Weights of a small GPT-style language model, trained from scratch on English Wikipedia.
Size: 16 layers, width 256, 4 heads of 64, MLP 1536 tanh GELU, vocabulary 1117.
Architecture: rotary positions, untied embeddings.
Training: a variant of Muon for these matrices, 4468 steps.
Each number is 500 + 40 x the weight over its row's rms, rounded and kept within 0 to 999. Layers, rows and columns count from 0. Numbers have three digits each. The size before them is the row's rms in percent of the matrix's.

# layer 2 MLP down (transposed), 1536x256, rms 0.0685, rows 483-504, columns 0-63
089:408536444498464544520506457523509524534465495511467511362491587523460504467539512504535494511436476487446549513489486506528489505590521433501534500546437547526500530500576519508499505562445507
107:490484455514565466520505451504485463520476472503434559484491437589466465495443470474473510526482556519445527526517440461512530527464467519490517463506414534494541481500493440473457487476481516
098:493471410519484481542533514481484457469495463537543460510445503511487530531439547472440492488509547453528567532485501547495479547512562460531461490456503494507530429502503476504497457436542508
099:453545497502533452545441484494473436486482546539463479526464479534522446437505476455513494517440519494505459533482519522524545584481479511516515497586471483411483483509552473410469402474524521
085:499560452524475462494507575527446537507505479446483430465442403509490519515537482437508514461546495512468514535477504460528495569494553435549495484474510426562477507535481498511436470544501510
110:542543533573493517456541561488506472421438468504526481471538495487467562537582498411593534473485472421474432473521503587433492515438496399501457410471472494505531484489517457455479557569425499
099:502508530439487477541564577458520489529434482454468430446502565465459523433539454498489492428468581525409483513547512471490502540554479531532481563536584499559462571553416511437496590505501512
094:509481450481502561514529550475524443497513424593528439458545470510419505429476461507517467492465419538497491492592492480504510517500537491541482540492536494524435439467521501474522456518485485
112:569491537461498503446527466541492475491518495539468465495486505449486576443451517495497543498532491486499572523488489514540606481480572508546494458415482582512549539491489560540559491498487545
093:506526527592481492493510512445498452517599500508504397486479461503470482483606548509529539487543499499459550475481440501551462540472551485556474536577501436479512422520512512436509466522514500
102:524476491499490431454526553473469483480494445492554535541463535482511491537515464510526496502501438553551504480495581555506547468482526508561493534508518509520530430521586485529504497476455457
095:506482506475533555553536490518511531536518524531447500509505589512460516542536542469487509515531593472437471523477477523442504512526503517507445545454453489517500524510511510424491449534528526
083:502478534556530495532483417537482552433543498498477528429498502510488556480507530463525518484471588495451446518545442438507487448385536553459530431489463505442474515527500511484516497461492485
099:458523487481516476509460460419448494504545464479520516577522507510517437511536443397491455493565535532425517489558468562519500544546482488514507505473563453524463514467475468538526392470460502
093:501506540570484493487475581515542557529487541472495542453468503463550559483474512489483508556438462369509498548433502480527455519494571461469405512525523534512549564470514503591500535475515494
106:477488503394454466473368542483491472590433539475461480543490538508506481564474497455541533506515529434535482523578445506506504488512481579441527494455440464431489535460557452524455355500461532
122:546460506489496510480480481521480454481455512489420460539491458484509461536589509495466538552530496553442470481403531510456471543552463475490542556505534485467516494496477475498508550413509485
105:509504503418526481508516500497527488449494509525484417519484509517531469538529552505465501482555454527499505533443574557574412486436504470563490530477493434449450510452375507391460421509435537
100:569490463510506502479479470520482494448477532455519424501488522493525443492511484499471587520556464524514504506523363573490487518480500471496493565474467632545532473531470486485527477490467505
102:501502496513519523503528565505470521517498448513530552532481524449428532563512502542372505450505493513473475528523477506503514467453433448518538471472482469519541402491536504474469487475459489
091:558487483534544539468501503497458497420480520540563521576515536502468515519532497402443491486477468441517394453515509491485448540476548435531422533559489409468618469507434532464510526517516440
106:504514483525484486437490450482475518492531532597547582520545462414530568474472500491554481528551515465527539520527492450593486487520538545550432524494521500563494477354492511423523469519481462
# layer 2 MLP up, 1536x256, rms 0.228, rows 484-504, columns 0-63
105:484547490566527480444530466577490497524495471515431535496520532531520473466538469487458467536594557436536500480529582546544483528519520561523498524548418571485538517529461541470458538454531530
096:467503440526497508533502493475460424574479445556514536510478499485506471469479459440434539461531550562552480494497468585516518520485542490538504525503500536441536499430526523497510458432513490
110:501504490501438516495506474554520525502490517508597502501449452595499491541461463459514423528517461504455496515472575500537582503502446473517470427464580487533502472557528447495448551453591464
087:503521474466537447550471468436424589517578581589479502511480501540552531523588497436476554496473483504547431503482488555490510521466498423519536518503425485487528469561398472474450484514487512
112:547527552509503468456518460546505503519478461486498528428556532549481553556537454525548525499498479476532430386549480535396535449519491562492447480463513449491436526493503541452515489589475454
098:499456525483545517512512529419498518445472499528495499488431525625508396432480500504510471458483503462494527519405493451484512517545511505478445490541551463494538391491486546589486543523483472
097:506449485557443515512435560459485577495440508427454489487498529493506532486463486535522486466527427454508464504410454555512535445440493454505497481537544453551527556500616475447508563419443460
110:540502527514455476526488544422466481522511444524485483459446478518512584496475521568487507478531458535536576507456445465610515461484576544491506483492529553491571577540535544488527547509535501
091:529476411535529488491499484491543445463473536520501502487458498551529526474473446473549514533493476488488514539541505483425458486470514459508451533463440495502520535535552450543461539477447503
105:469479521532455444490494482494532469549499515590517408488510475449515440478505560476531583494524522472462544505452514498505457493504471495514526514494527448431470481420465586561550455531597437
093:478515485536502518542545485493562485492523494503480545488413485559519534535472566482480392541572470545505495505449516545478507503510462481502530547494493539537498530530483551445418416514509520
088:439503425556480559525509530475523505533487472497501507539515439430462483548521443503478476549498419457479526523478526585474480545475428442531443474505511525484555520526529486508457489483490496
099:544437496480536531474451449610544515553528552455469611431448505450514587479537491532559565480495464498516500481513535476457472450506493501538481476512502478547417418503505485494504463500522492
105:542478506561519480514482599427463520536481532469490536477482489566512507511507502493486500489490555580537513529503451437492421426441463539524490534471495474510546485482446540529530496571448470
103:528509519514544558476488448573439558482515449499535494512445407499498517524434517493499572556559536485522423500466511527503532466523468588484494396474398500539533534428522477462516546579534486
115:494513524500487452481452532518499488535500525467547490550440472571473462558500531549572443406447491578502513488546566544481467527548521473504485514515558465517425465526538471512464443445467498
100:520505475512518470533514534533477470552521494527491457458487499521470523567473571490507619491543521491513546486553513514582468503547495470557498557505501487484517515419444474451533424546482515
098:532441500479469477444540523547484473502508513541461505458527482550462503451476489443521442477556540454499481552481414557470517545470481546499490420520488520520480501489467566521472433443497432
113:523470463479525470494512498506516533513492478465517525451530454605492502479480464496587508572484512510510464547524574530525498532529548558552458549498437465460466512480462532578500488446574517
092:490526450506504517532528442494518542438604600575485490542467491514526470525490570511472474487484470490491537515471558505527464495529467491443458467557560501535535498493563482479555463511530497
106:439535504493582515564522548521544457591560427510477479493501504541457542582514499502584637454500469524551461502478528617391522528427476489479512452459528458441476460567506510487547524476580456